Each number is 128 + 32 x the weight over its row's rms, rounded and kept within 0 to 255. Layers, rows and columns count from 0. Numbers have three digits each. The size before them is the row's rms in percent of the matrix's.

# up: layer 3 MLP up, 256x96, rms 0.144, rows 59-104, columns 0-95
# down: layer 3 MLP down (transposed), 256x96, rms 0.144, rows 59-104, columns 0-95
# gate: layer 3 MLP gate, 256x96, rms 0.148, rows 60-105, columns 0-95
up59 096:069113138114124151125133107147136149141060125173148105109127183138062124148162101168191101163188093126165113130094153105193097117090092135170116123115206135108123215118127125151126073132163126178172131145132080115137125131121128116182149095149125133181169108094140080148077165096085156130
down59 099:171123158058137148098154070128098135203141145111203095102140118138142130103092090149157117062150151179093182160100125181122201120108146111140128172107128142094171149137094143141128131102172101181160196121163198129128070116127093107148143110102172121140170086113152125115101130108118162146
gate60 102:134129153125160174112202122134128120104161129128121119162103203106102048149092152108144126104150199133078128133107136100157136124141192147165124060099119109152119070110092128102190150135130148054110124097184102139156091155164156157113102105132199115074155153139091121162164134092164135153
up60 093:099138128101087205142186129112112197095103140107093101170164175051140153092133139126153135095113146203162150195130127138095145101111093112105101126141135183154078128129135154153148116129115175086076101132144113159114177129173129157087072116141138155091179047114116169139141116153143115119
down60 091:080120130147050120150064151110127135141153146165137128132067074118176124171175108154115134154126132060144123092158148107157103153108107132082128135126175158086204108126112135127123098111130205134062138174105085127173148092052112131187129121133128124104131142081106169122122204123123097148
gate61 101:098078168162119081101118156142124111147079087118085120143137093121000166124091107120133144199147120189128125116158116155127126158131081110113066092136090131139120122112125099138074156164168078083124167132128116087161136106089159148122116105150144157124153056089121123134113114119064180114
up61 116:151139113103108183146095133108207130055150131140200139098108110146182118169133136129118192125130144055121151124170127121140144096095164127151140159146078107131119116157072103127119086123139133208108091160119079106125077092117210094134180107141160149142126155115118113115110066100193130139
down61 090:133113161138109120122103171129104108173144152134129098114135162108080098165146129127123154071116094147112111157128106174065078087153067069148094207100161127107133145082170131197113167188184104163147092128113128152156142110062110170088081134161091128124130130140118133127104050096072134129
gate62 104:100142108149149183133127108138140102086145113094160156083187089179075076059102150122170107149154104122102089127164098127122117111104078136159110140132183129143134081097149153131019098158124085151069074119144158125098092143091146171140080109110084179073116103137111135134116104101156149121
up62 104:099129114095077145123151132125135123157117095116155127139157094095105145167138145118189149060082169131143154178079138165066168158119141157154102118098076114054143154084136149113154118102134208102161152042115084158070117130115173168089163102149120171128109130110114115140153114196108149158
down62 098:125038084131149058099133118155149172120065104115076156126145181125126153149129174083120182114152148184098121141123146112125152114087091118113172112150095176107166102150153155130142174116125175145132153117074142100111100065139093116124117078093174167133109070183094100087117129145071099132
gate63 091:099101142123185087137138125101137139166155164136141155122091160194110125153137140113160151149118152115066107111144133160132100126107086099135104141122128172117161132170079115122087122039095150112185203113125082088064025080094107077181151153110136121119133169131124129093111110149115156173
up63 119:080088153143111136121140109052151157199139138118123112094097089070131123134130149114155166169111127071096128107131153140115109143129131053150048143117180168094108078124180086065144098106089161143131155147131116103201144159124126123120095182104145137146144081107141169105139201121128074111
down63 128:196162082120153137127140133151183105143125073148071111140099095188108113140134107108126123121184084102141117104134118178115182090109130147152117162100158113157075175174170082153197130142081147111118133133143033093134133121180150111140132163128102126089154176202154172152111140150156108100
gate64 101:136126199089109066133146164169103162122144125110114141174117132149063089119123119122104142090158116100166168094071094103131079183096151101168154115170111163170168077105126141137181134145108153147146116123134188096136188085166158121130046151133168114104152098151142078150155076132178094122
up64 091:138197141126193128078172182138129124111140110163067093163092132088077057126083130063088152121177105154165126108079159161125078105120137119212133168151113103141179145149099173118105152125130117171150072109178097089173141113143086128150118139128111080149110133132100123125129147169118107100
down64 094:138113094145144132167078067113151117093170135128114126096150110118132190105094145172168116131150098078201136170152140156112157089125133178095093124070097045179169178140122083155148138092153102162169118133138188159137126155081124089120185069103093141104141153125117184112084101129108127127
gate65 093:078109102171179177087088084090190160120169106096086121128106102176144085096173121083135177136112164093140124142136111166123126121090102033192134093139135129071145113131123185176120105106062117146159093093151136162091137120086113099131087147141141109113147131122115082151085165151172143129
up65 096:145213125134196156093127110112175162144118105103083150170101150144093141086097111145085120116125134173139126083083099103146139121119148136077155099123112098127167150165109114150127133189121171079094115129196097120125113135051134130101086153139144083090084196110135096066155175077147168113
down65 096:148201129100069147073146180141173105128134150147113136123093148129108108126143087105112150141138107056126068098148122123148160105109140130077086098125126090091119097105113186158164100116084136107125146141116218107110193158115099087144111083048137142149110083112132190072170109127137110158
gate66 094:095116113161134126105123079085203160147127060146130159076173124069094148122169157207129110133127087127158096085143131118156153130100112122105146070055138106089131099148137066109142132167099134145144115093137134104135118159169118153131145161136215127109074161114162095120169083059120143136
up66 089:172137129104138094136091117107117125148128129131102133099096112107169147169147153154143133156126103088128115123142164118114120084123171044088101041169148132095122088042189133132192186102119113106177058127081119056092085135109121125115131139162108115066108142100198137148115150139141146121
down66 092:132087230100121119165132167160155146133171151108128175182096205126164135164150165063142175147177140143138174126132152148101118171151185110081107108045103105139113111100113108088121129127135111123132130110154140134129103127116152173145162110088161087112152186139105081109165056141118127163
gate67 101:111139139117132130209085087121129152109092160134070114164096101064214197143116129139126185144177067152138094140125073081117107083114145124135131122135115089137125109045171148121124189146114191156137148149110129099117140154143116123125095140156071111149095115107134118059115125179101157115
up67 080:135157120094144102135138138083145123162122124110182093132161107161051097089132130183078150162180090099163140146092145153171156108109105088213125133130126203165105171172110105104111125127169099135155173088173128150149126137117137137097057144104142156110091170112133142133205192127102163128
down67 092:188097080123194124113102089161120137108175116175182087072160119199094164142077115086112136136072111138130094196147174125130175122127169112130111121126142139110103161199134085130104132158183135079122126118155130185197110133114092125140163154133096134153134169163117072173143108123102135111
gate68 097:124086113122036125153108153193129159085123147101132139087109178119145137149123134125106230120149120142092108133182093132076098133129124128153134139116142129132156136121113201153112136125153145112068102076133114146109162191185117125154139101084096085171159166088097152154167124084123190071
up68 088:134148102078095096088080073191132073121133160152181139064125175103117143116062138108164110122175144098105111172174150183164123167109105183123160192111121177134186128128150136147137169131146148112105124103162110142103106182103123131140128106114146143094088162174090176097096127063157153112
down68 094:085130136197113110152212101133202106146110155164083165110119165157098150115117144095165190145137144109185122226146141185108111132096132087073125141130121127137148130128182155186134145174140148108136091066142133122085103140109093174091128119085144085123127146131134161109174181122128100121
gate69 103:126146142103087124148171173119133125163096110132096169074132094135119096090118092139103115116132085145133164221211114167089131192123127121064101083098154196123110104136174157121160142130173155105127105122150180172140154137163129141132090191098172159072125131155165132110167174126110151093
up69 098:122104152122110106120124125147116101168125145107073061150126163123089131117117134139144126136142157121041084100107073142087179030142150147173161132111122155104115114149156143167116145125120202112075157135129143115133161172134120135212093100152125130129099177091123194158204141106130184139
down69 101:133145122125168124123170114108118195127130154138104118114145134174123147087143109113139132139067118109083102213114148183076084131125096154154177151122098137113126132170205134099112106134159148129070198097154079127087123120100150105100122167157116189153081087119078136142191182096159108076
gate70 088:116116062116179089133148127155121066139121080199143133154091152139146148099144089111074102124143112187119120200111146109096127110144178114078122130095130130128145133125168102097192146199089081128141199128185143140112121134129112130126118101127136136084132138189120080143210093128062150142
up70 099:142127167112082150125083108139129193165136060164067095056116143102183134165119119121115132132127090135121116105074091125091119124081147103147152133134099119103139179067085104097128120118121115130123084135082124139181153169110174190178134137074112182149093166162204146122108098154149084108
down70 112:157140118136117135132093117125139193101166065123098176125160090056094117149155090118140134149139135118136131060145214195117124128111155125153065093112125151120163141113148122155134080125099153181103157086155092140158097119211160145112135133110120128173137145153122078148105139094156027131
gate71 095:137157135089193125125149150104136137136124170139182141140128132131139074186144141169122158162136208114115143152111157111164096173075115126094132111113149121141104179050167139110169117127137181079162093169158091167141166136080125150107141201163145152049119123150107136166048146158129121132
up71 097:140174158124131144149109114158083086153093136124140150150108151058130160056120098147097183184108107128127124094172168102137095118118118115116078171100094122197131206138105143131036142127118081151141150101152166120109138090085116142145205110144163191120096168118155139133144105151120115071
down71 104:167169099157127123127082121149084107115100112121109108141113122113104198149143159112168126113099121144132152101111104135111113079184129144171115095163120119118159160195103116146095148130162165150123168093089101053106085116212104126163148088022140183144106182116110115105177102180131156151
gate72 098:147163151185193124171129198093075079124091121139081152143128155066083154134144113136098135128070154120139066153141131167086136185146110070125083115154118134115157094120111114117106105118114165178142185129107161119134079144107140125144083147115140120108127064072101171113053128161097092098
up72 102:178157127092066167140111085133132178072151135214137112093132127086151103164118189102126151098139123116109086127213089126116134163109070127118132184147082064118109140104127211105118130098118165170111137133121112120110142123160097119092137081168109050142116144126150148163176133144116164121
down72 101:152123154165162131183198121108172094065103115124199149163070108097087106146109096110105110102098144137171113096100154143105086124111111062145090148088118109138160085099148111127103156122113152158145166133179140119145114160065081127156138153125097110148111145092127171099025096119122064132
gate73 094:124102096098153169119111123140122096115122163145126127120109125149094105147114128151086158082110107095162127123196111127106179174182114100158098113205141103144110130132156228130140143109093116159135172168139192129154159095175114183105141168105156102085077156085157126079143149223148145111
up73 082:154163144063126133133128151095185116114126154086166112106135126168130096147163139096107139134123105158152089171059075059101088108131108078141135101109173186154139176091166093095117130113172102102128086117117084137149054067175141129121114123106128161045146148186108112184152124119138119104
down73 077:189173162126082047099162164221114145151137106126097146165153132113135103099044129151068157132143152119152145091145147103127086217107127131168104161114120121123122113179150122140170154089120137124172138111093129146067114125095178119103093058108100109094123136133140162141092145165114103119
gate74 110:148120041098082147175113159087137089148076108138104127082125117125099081130139032148200148126172155171076179187125153153116178143123153132151114116063109174168108104158061169091136151123133150122154131165145132154123098180181162081163130124095141151129139115133145121141111119111120128111
up74 097:116088187151140189095162103123168181099181065107187119139178168114111102084081182145127155110111091098115135135130056154091174144078103090149144146102189074153138102156148126133098162112119089113123151093165140115077170173121176174131133147142129175138136121124109101152151109076094139111
down74 099:066141124094154150080095069114158180156123130136191131133127133114129145162065159153162081112140092129141095125124096082121202149085154173149169121092217186116165167103103088102146101157084131104128130049164113160095130144127143137151159136120161144168109151104111143153177081134092122138
gate75 095:131127085104150181120158149181146047117121089085147128197127163165081114113153096095087119102121104114114117121150062110128148147126159164104117086115193180196177159150113093141162176181164128100121122103166089135145047118128124112066129117137137165119167106096103159129131108162125176147
up75 107:173107191122156115063110140084117137130121152157160148153090115088105159091148141142081153151144158120164126132102101112100144178104073104094154145115065116080159062152107154070168166109118057133155154079107154122146180098128066151140124133135115094136139210158073115099137117114082114089
down75 103:119132109064137127138109123169080153158161177130156120142098177115158108147082129095209159127140169192169084156196168085142132104132135057120122146135100140098105147157133142122103065127163118132163159125127151186139144154179158112165087124146103064152133138204124099116128070118152139173
gate76 100:144122143119104131117156141146121122092127135138059166136118113192110155120151091123097119128094122155112114115137175071140129137127201161127110130204092169112086085183190061058130134138103107138110153120107133128085115133134136086116135162092169165167117073117117165051094131106146035148
up76 100:182070126190131104117111141139206119098135140145099131102111110119104111082128098137176168132099132148096138080111142087093179115156123077133158111192138101106165133155141124113141113152129103136163109125160144150105111159103106105207150242169121140201175126144101125108124199129105150096
down76 107:143143154213111136110146130146159090118205157106120125123110090140131160134090133127199136121076127135141116090092128058115133113140077120157105133150100098161124149117064123161138086106061086190149158128113179149158189122103138124184127163185096127125109135070075110166086131101084114104
gate77 101:150118143170043103110104129162146145110105105143118132091137175102035098174140138121073158168128119195144110145090091080178096124145107146186130131089099121179147147119150114159126112104168119081089132193109119109154128073155131108181101070132124123169170122140123107127064099107169145161
up77 100:158133094184174155178151154157122066213190115101110104106159126074090179090151108129057131130154131078125105136066141096116111148128183128085089132153179115147180127106131076102141155111110079123092165149128149158180139071114133143132097117124114105121060126149145147179103113149135119130
down77 104:178248123113169153155121107110145090140180139138071105124141150117096124075116122118120105088121148090137148131094077111088141117116175118070132142167128109172137195128133164129124120122121100120141141159137159136049173136093099074084147177116084107155135156114077168162190166138106151129
gate78 104:146139124092130110189108087130122179068150145111198129117096124166082129091119122176127107104125145164140104156134097059133084143168109097096114086155156115171184152137097113083148161106093131127136144101229105115164098131110104075132145142167062135113102132179062104102137161139101151171
up78 097:161134133119170134096156165137135152132115117172078092201125126136150126111121175111104151067106126097130078137179179158131144106107149148076147073085039138117130082174105163148118047115120129125189157136114122126117176088125134096125120115091152120116172097109214150094117166153085089113
down78 100:168102102165231112116150157109115119139153153151147116180160146094191103191151161129144148168091093152129112122159205188068147129094147130111114162145108172102115141090179155146061128142114141124133094139173111099090153149093123156117121122112117107127148182088128143113130217130122086093
gate79 111:103088136094073143104151144133123183120095179086100142170100129126126140092123114114081103109117179147132099155131132118106088164133149107073095145134090167196065078111155144148127157151074137095115116116180122052147135128109100212170102118122182143123103088115109157187123139195162120084
up79 113:165135041166146123091178164083169128127158178154074084129117120123119165123077194142129155167150045145129122162158148197133088125126129128137135159123146140086118128126121063196130143141133083172102142127151159155168152142140143129145068101125128072113150153138103107122162132134206106168
down79 099:127144098153145116104140156040146048128150109092110159145057143075148060118166106150075143147125103082131116126174124151137069156109143142077125109105099097178159168162110089158127143097131145165143193179087182093126137118137159129150145174093132108137107112094118179102094116152093101088
gate80 103:158192123146146108174078128212131112113107085110039120083063103126131117134096151064131179102172084104071107072124145167095132140113147144115144089090149146121132144126130133099104094108126167129102156154149111141207109134088100145151165132185099152172096114125093098086123124186145125139
up80 089:194102138118152123138071131143088109113116124099080176140099131137142068123137116136106168070124179145100131174120103126194112108165098146088184110052095097161164135129077082166163129170200161129103184129088166119172140162089147093127124173162148143160084118140097155156104133164159134129
down80 097:128154185126077126117113172160124103119134149125171184139153191145155159122156067161102084143153115080128171127103100122166145150169116149085104149142126057138107145125132198157146110077149072147148156103108170098112138103180160146118122120115156154083117068094132224131176158175132136093
gate81 102:125113111148168061197139172139151149145134141079135132093111144152202120132152090145118142178113093180127074086131108179149122158081129100109140136150147127122142169150106115090144098165198103154138150159139126065165149124132150194201058166070128167165082145118149099110147106123122159144
up81 108:137138076171113143129162127142133157136146177130145117141109136089123123150095153170120104101148115137117138089149126129122145128171120089091146125097152153169195113163127080176170060078133060147082099062160139149164108152216176165170102107157181162110164143126154142130119036096156121134
down81 112:144137157060078177140098166125151126172159117135116187199095108120138131132125163123138096170098133123166168160125028107126151087145086155133149069132147073096157045094105095116120130076077150132104151164076117191153129129165111102119125132143108175119106138128142140118095133152141163080
gate82 091:136136127142147122144178130159173186094106174172089106073094128159137115151107105147135165171103144157201120152064174132147127148109156182115138112109068119110097039121195166094148133125129066128123182176115135110121099073142073177132109107146131087136133123089101126090094094143117153156
up82 097:072104025112127140051172134112072132108117160102223076086138162081126179127111116120105125128113156114141052152121116124122146147135141117134136098081172132146120159136133112141132136109159153150103178079137135157105106153119091179125102127103089149103134159159064204159159158132135129134
down82 099:139183116091152108148131148076130169155109124114179097143110179144140074152156162161138192148072081148165118102138161153101074211143189079159129161080166157134074141141157133099150129114146121106156108100098154152141125139127075147217074153110075142121099136143154120078120124127136099144
gate83 092:154117134126088174189096099143174155132127055152072182109139151172192119091171134144102132129162143130128146125177124112113103102114199151133106187124112162168143099175122171162128204121122111127124114191076116113098092151188136079106096112160186142114137194143151106127129150127170128128
up83 086:150164087109081114139113128118170054124157161144074149112124109063100110114130075115101126088096156101052202141157148122127131148167156143119160153104142138137152076157167145143099071119124131136116111159189143106092169124103124062171129150043133187100109145103137072155126087157130156118
down83 101:140125099146140156156159125116173118138135170200134125104106146163098149070147099133148128140103130143125213132118140144096109129107157089153108157140156142146098090072178178112110129082124194154139087137171090101122159115133151022151116183083170157090114125064178112148131183094146155140
gate84 092:112067132135150112117136125129128188115083122172080122124096105126126088099137129130135090153159120158119120116051188101111153168120143059094166170131071180134136110070166078134182106114103177109145073076188129120136132109130140116057170084110090094167117095170164125157139150136140171120
up84 100:147141124152172125117113124183092181121168087115129125164139086117136145136117156137162116124043117110181150146145146108141075114113060161162171148120137103190101137099123144174078132111156043160163133113151156059086171116162126104122092107109114174132106128042096084145143129096179115116
down84 103:105142129071137154151129120100102131183170089142178141178116112116105087129154108166171147054121141158115137124135140098119113132053102152100146116084166092112154134135080114137075098137159089193122126219115112111143049119134156150159084158133174116129054192108124108161127100106138106106
gate85 093:118113136110180114141106127129082156182113143099115147105143121192121203120105096186123139092108141172163092119110097101029146147155146042107087144105123096114166092133073098156092160166153136094146164144111098110122101089123093148108062116157142170159145162087137163138118101139136146196
up85 095:236111127109114099165060126141077112148147133122187135151159132133099076129196120107172122111166110133140111098085170136147135125152161208143100089184162106110119163165141062124109136100136146122138125133114106107114131139115132107102089175114122051105066110114172141127073136066107127147
down85 098:095137127118158047133150082158119178092072128121112083116142126165134139167150142163118127109112149094153130087099075128072118149139099080118083114051134147179109096086153104136106145148166165174162100097151103164178153062119086152135102040157183110138117091100121113122107122149113076133
gate86 106:131100081145152127147101087070105140156113114096134139127161123163139110145141125164083161143132152116100134141131173149159139178085130110135192110135156106143085159143035100121174117180125127097199108073106090104127123106216127178129131122149145108158160112114103173056116191162138125059
up86 110:117129131144118160146142176155186115118129125147085103182206100087133107175086119088143156088165178156137089160128166106141137170129111128123084129152039070129147166081127108110102098196084112130098150126130120112125090163133198146140079134055130117124173114137107095190146150116124105167
down86 100:141078059113075098190125123159174142112167108073107100162158167080142086124149081131142170121142137094114084173133172114146179162137099077121104149158159129077117129140122176088104170103122126143075119098130134155083132147176179140068144128107103145164143072179128138185129158143086144093
gate87 098:186123102188138154147105150133103062152109133138104170107142115148130134086148118084127135157069140190119072171150136207158103160140110116106149117202080150044125125118129104118173143150134087100117110112129145060164148136130111165147115161209103080141087145135145143168141176157129135098
up87 104:120137166105154142121110157150217165110166156130076090164148063169094105111119148102086133130150142132141189095114100132108078186141178125156129168070100166099092114100163131120165097134143127148142140117141150156188089110180149162107049077146161106124122078130101133139161203104124151120
down87 088:103125131109150132194095141175142194154175099151167145148133102143161078096133102083114144098165168136100113178059087138077202096086159141115177183136111129136136107122152113124120134124145104122156194145075067135138101140127165111166114151161133140167142083118085146090199121079102108152
gate88 084:114102149180132092038106143176031138127094109163135164167082199115121118074151152152163093107144096137146163143146120167087141125115137078162120098052153131103162095104135095128149188088149114134128106124114155161151121153111110096128183140142144094129145162139162113169141081151125105062
up88 099:083192164106100148155101193138103145173087160113095106165093153152129169163156066114103107066113109162139108135132072140088133122126123087213119107109114120086146144121067132088143073162108123143164132107157144125129170177100129113121100131134197163114061098161090121100099106114129165076
down88 088:173109089144175061151089122122182109107116129148123162073189138134106112158071128126132094112129119079152157130103105139161114129091108167088119207169060139154128090151136147184117122106141103128168134179110101123140176099104083189159170122148138120133100128113123216089138151137146091189
gate89 107:137124111162139090123110053180071170156125170072174134158127093098183136115143167101110112148143120140179073154140070073093141130157119104115169166156171125081100172113117151126127112172123168085099163105131145112092135114141104165140062108161125192145058141139083176107123109176137109135
up89 122:143156045162119088129090081160125184116119087190158097116132093168081149106131077105112121127111068132153189153134138115173141069149075112148154157146110101163104195095147135112118180130113167165119154134149154079191134130091166151127128090102105093114077154180133161154166167130134110122
down89 106:081112060194073084165158146113138162141152119060166122150092131080091135154171140072143153116078084142134132153067110133115116123174099148122205155112152112093080097099134156116119112185120113175160120139051085068130123128072130149121120083075105093134118154145103136104136134124133116132
gate90 098:140112079155143113136164068077135164154144185077106140106179103119090080125156147141110147100191232118145150146148143090122159135121089071102133095121118129155100204175101161148080112116122165083115136115135077079158119145099075150147171122139158112109097118103156121084144127130121088182
up90 096:122103126113208123129119133148160209115145099118066158145233112144117115142196108158120161099122082155132141153091150092113089090160139135112125095116141119126166103118121121143157093154109100125132091128108104132134190145082167088090109060142078151133099179084099153186155156143120187111
down90 100:096099149102135130126104123120142123108095134158126208109161165134162216121122129140174112199177139139133118114107115112130118142123148195099146160143152087063147115091157126110116094112034134167141100099100106138093109087111142053150135079136150080159190147134117146140185155165141171086
gate91 087:096108133124139138129144065162139148090148100131111172147130080188151121159108161119106103112138113104101018124174200098153176133073154147129179160148172155188142184139207133146164097116111134131157141144209111089108138115135122123131165116101105135117145107133166063131146148168153133117
up91 102:167156162179139140145172160147147107143103088097089107155111154145129081106167078112109060129114176146102174054094084182103165108138167129124147123134121111177174152077109145112146104179153155136127158130136084093149108152126145148131118161147121125100144110149132060209196171151116188091
down91 118:108157107154165089098158183133174091202170118103087096142128154107120139108191125080108111117054148090186142077099137174132106122144177113104136082130077137158123109112077182124102111165125151122094106103128173136145127127147127094095130193085101150155171201132154135166161111110134183148
gate92 092:182149096135205134115161117080119208156103084106119178207141102150076090138082113114125149150135195112167144105107118151137118157093131145196158164132102127120112159105123101084118094098138125162134136152161088125146178111095124184131029111125173107106147118143088120088140132107139092143
up92 108:128122186122066070151122126128164054138068137170124122135115157123171132104187130149106111091109043120167127153098126166209082154119170154118152137113145128103057117130085133153129108138151096083156097171101064097141182124120115136182122158105159068128105133150149081133110146159147113125
down92 112:155125119141136167089112102075108151164121168184142166184153122076110140082132089103095153090111096124120158147106172128123148085156139150125113118079052103132194128183195143156103172118113154128108106145152162090135141185091103115052143141164129077158147059140094162101109138086157154135
gate93 098:158127142007187083133105183139139128120138153173119128094143149115100106134111142116210126070158139137124127120167103106089113079154109082183093176150119074115159126155148113141086152128133150153162150112122075138180097191150150112112143124121103125147080162123128111110141103082186076103
up93 096:168108149121144135120172137151145170154183095128122150155124197166154098109143110186137137116154107161178130151085139098183099111145200116117183190206106114178085146127158094143106139058122213133097141108083164111102155150119143133094182086113154133118147116146103100142134151166119080119
down93 097:143138070121097127148065135117138094143127125105174088178154100089147196120102152088103135148106059147086178076103181109104161169096094099132140052110163134105178136142121125128175121166117110113163062130183108082139135077158150094133062184159111137096132128105136119157098111131103160115
gate94 096:152111029111129133136148102102123163076150142150075162100097098133113133095173152085109102133095142088181142144107132104104188150138087126164161078218153091122130149165134205079080101164089171100127134128082106100122105157148136162108133136139109110120107149074162109050131137110131128142
up94 112:197148130088152156111110104149128155131117094197144076127177081132124107079141117117134089132171144071122151095165148116130125110077111132169091151136089108077144090150123162102082175098116151141158134136125166089080143132078115079051086089112106108078106134074148190159141098132139175080
down94 108:134128205143111115107147146157125148136085126174192128121175088110112123127100126120140102146228115110141132093167099077160132136120138148190120119142104191136148108167193098100111199119134091130109148148160172144069139135103106109146062124053124125102089115109100149161096139175130149068
gate95 088:185121112081158088096112111155134122140132092126100106166100135109127102170060133091094115062150132065110095125111131133109108081178136162107092158119137097148124221160099126150137133109167121094171123089105189097137156104087145098089058076178135135096047150128116128100157116118147088111
up95 086:133108161127118129108097131138156180138095156120139133119054161168161154141090159122088136127138161167092116062160178114080046062189170112100107086131099157122148111116138116171125106135139135137135105097135107124114155100066155106189158140195100163130143168085144175112165181116155128065
down95 094:148136126155103133120137132151128118169126107148112194145147127103103108166161111126113157141190159069100082133123056143206118142105121149157126175148163122152122155132143160097163154103132164149177161127111231134091179135146154142102113107055113111171071116209147113133067096132088133133
gate96 096:158099073134141190178181129182107131177196103126088146100119111175158178133100097109131081140175123114119135114139155146180160156143116087131136140132140142126123039112158111112116123162186140143142178120126088041077086124126105106127151072118133142050109111123137107161133108169112132082
up96 100:103184104172107100107083193091140083164081131135111112112106114145077097134144116120072097100083150097101099138111164115085098162153180167091163148116144156143161193122109193141115212138089118141117129132182150127135165123145131111130108122085162118078107114085120147188078163103125145193
down96 102:074087106099135138185157191146121144155144108160174131146129130162148180159122124163169102185147077169085140174155198181139125164163150143087148106071163068109178137143107135111140148175083078114133115130146124115126059106119156136102121114159110111115149136068123089191116132147146184103
gate97 108:141086109133104186122176113135030146087084138166136139143114126145066110153159136139130082131203110098111199169144118114098104169115126177168119144113103136165117160048119173182112133156123111117127085130153149140097135143171092101122149157167178138152173166089172124157148177109162143109
up97 093:160110117163095155103216040116182204147128145179117105175118167156136179125113149153114175114133125120148155148112078111100145127201054156128099215182087099124160146109131141139143156146108135161119159199145135123085100146124121109116109129142147122133142114089148125117146096085121160139
down97 095:153135081103136160129177095104130141142146082111107163065174134142175155055121145134106099142101087107174108183090051140136143140125153131145103147140084085178126106164179144145126121140134096070162144183130159195041127158139101116135105130104145118165142128085126095110174084130087085154
gate98 103:034120183126071149166128111153106174157149125104187092142086166132125171136131074114151113083142186134162080129137154170105086122104121131120096106104159091087103077143139114171095146148156094100133123124080173165195123121121145134054122161147128116129102125154111123183108133111180110060
up98 091:113157109144104093117157205141171095095126130119103192152100151155120103138137183089132177100113047185101149107197148144111126148186078118134141120176115100126145128112145103129167069178106129127060109152126183131064107175113142126131169056106129098152122134136132130170116112164092165123
down98 091:109145095199144143187094131122139138138102132133129107158148063146159104104052161120134163137121122095158186129098125187171129085086140097128055109136101113164116165101124141188190113077158092114141146178101121157131170127183068119143158132121074121131143169101172130106139087160184131155
gate99 098:113097144109127156137139077121093149147154157165126116081123157144131121065152110144116094162103112078174143162176133129148204054090117082163177175134099153137074121156179119114090162161125155188150110130126152055117112136109118152155131174131182121130089107125189139089169120081117194148
up99 124:114130114128083132105122057192130153167100141198155070140051186139137060082137114144132141102134154177166119132154114147166131112122156103115094112124116133098086108152129196144188135150130133157118122143118166117117101140153134138126097115094084172197071067126081101113081106188118149145
down99 119:055126136119157117102118152151149139134094123129147115176099189086152164111114111156118095240119151157145147140160082108179169173106128061110149139107131124075062144146105142140125135181109103126092147099118139169119143050122135115090133079127101170163083134161104135099090099194150107141
gate100 101:132061081168046085154052130084167166149079108131107167120141167155144165118115116097112075133086158164114144153160140132140134180112142116113150148135151067144162060125144192118063137160106179168137156148123179100129162114102130133084135128171144107180106126156127176124097157107122137098
up100 110:126150150124133170081147125149156176107129084102141149115125136147152137137159109163207113105230070117120109159127113136168096114088095109111095119133132142070094171153125136126161129106172178145072104136158074116140066133134117097191136075149116125051165127143083088161123129112082101077
down100 087:147175138077182142173138108216123090183140106112156135140119164145094109150192107151130118101151120083151153139122124186124106129141082112162139164071160212148127192145124070104142161122146165119130132139164122094067090143118189119122105074122121141058102122122132129155100072152126103147
gate101 124:154137080198115114110112157159109107154134084131136104086119082164102130135099172131118185175151202125036145124168111175147131167108122155098156147074159083144138093174136122112088112096119099089125212144129181096131053133127101128104161125128182145169091102163143122137147147116155145116
up101 091:086129100118136122155177152071151093105143134126182154152109081151120146153186113161119136128147092127167098138093131128058148141153144111233143174192145176169081222117142142099153136194118143156102092107135105103035114146126127139149145098117100145104105154123125142098132131153102114114
down101 088:113083147062144085187171105089155139105110115150157133112126123086094099164156074155141125099098106118143109124125130053107127093082168182197103135133182193115101104135109064106128170193121153164090075107098130145093156137145145141157152097118116104078162193094105114127107156104104100130
gate102 093:147103076129085104200088155169045152207155204096140133136100106174155126121114071080123118133181135085068140106153132136099086125177125105110100112132150162133185154092134116127130175133151145126191112088146160130145149106131131110114162140159082131172130119131131133068127180116182136143
up102 091:147114139160178168159104113162152130182144107077137143097126099078146136162154119077188150078143138103099114137106134164102134100132138149116156144111142197125217136148174161132150120133082127084152115104159120143144179110133093188169184081129121109159171131091118129160098177226142164106
down102 096:142093139133145133146156098143106130183090109091163167090112173104119115101177086066149177064118090141114159049159133160176111117128086108086090100135144119149140127138120123087129078050131100131113111057081113163114150107108143152114168103082092139115095107116171066117092112079170160149
gate103 093:094092145105147139101145102123150110176149077106124083121175116147140126132165117089109092175144093127091097141099120067113110126042141103129143099164079130075112073158121138106123108202158136115152181157131135153145176094050103165108157077156132113087145118123122119155163138124109201050
up103 108:123098078089062141172104131143082118058158102113125090149128117152163123170188124102077146123126128141125148094111150170081114079160164117142115175133143129139125061146167089123155110126140130080141123200217169138075132178089121084131093146139119131149183168113160165174092138124120112092
down103 100:162167112046139116162160126143066124068148132110128150129108095107145146130112137092111119154095114149110132095098156083112107100173158166085115116123127145078177144138063070104107130208123152092072088154173147121155124084106183073080125125053120138130131063136121173106173124142130112116
gate104 098:136122143192170157101159140151151168129117115117131094193114146157156101144182148175136197066120108163148109123141103167160155162136155174139112134149127105132177125101191152121142120093169144204162125170071120166110114082138139068102153098158062158156104166084125094143101152177081135132
up104 092:102152051144147161116139077112169122189133088113099180107112188130158159136170142127126153109160096107123075105115123181142115143140131102147123139123116075179157103119078098147083085054156099138190119149081093163122101183092138083136083092193100139143134069123127111151142112074103133117
down104 097:164149144125097133220121120126147085140204140124065141128117125114071174139097200111112107167144148125144115139111163185181074099202154138099104158128147089177135131086101136168142168108130099133112122132130113151083142175176110117084128173186152115130177120144090179135146113150168092128
gate105 105:110090125120104160178144095143114073141129109160059137137146167151139122081090140107164136104128136141116083135119102165170121106089099157081099108155159178147080083154126088139108137098074048100137121072045124097102166122142098118186122117121138069129132081071160101142076149099090110163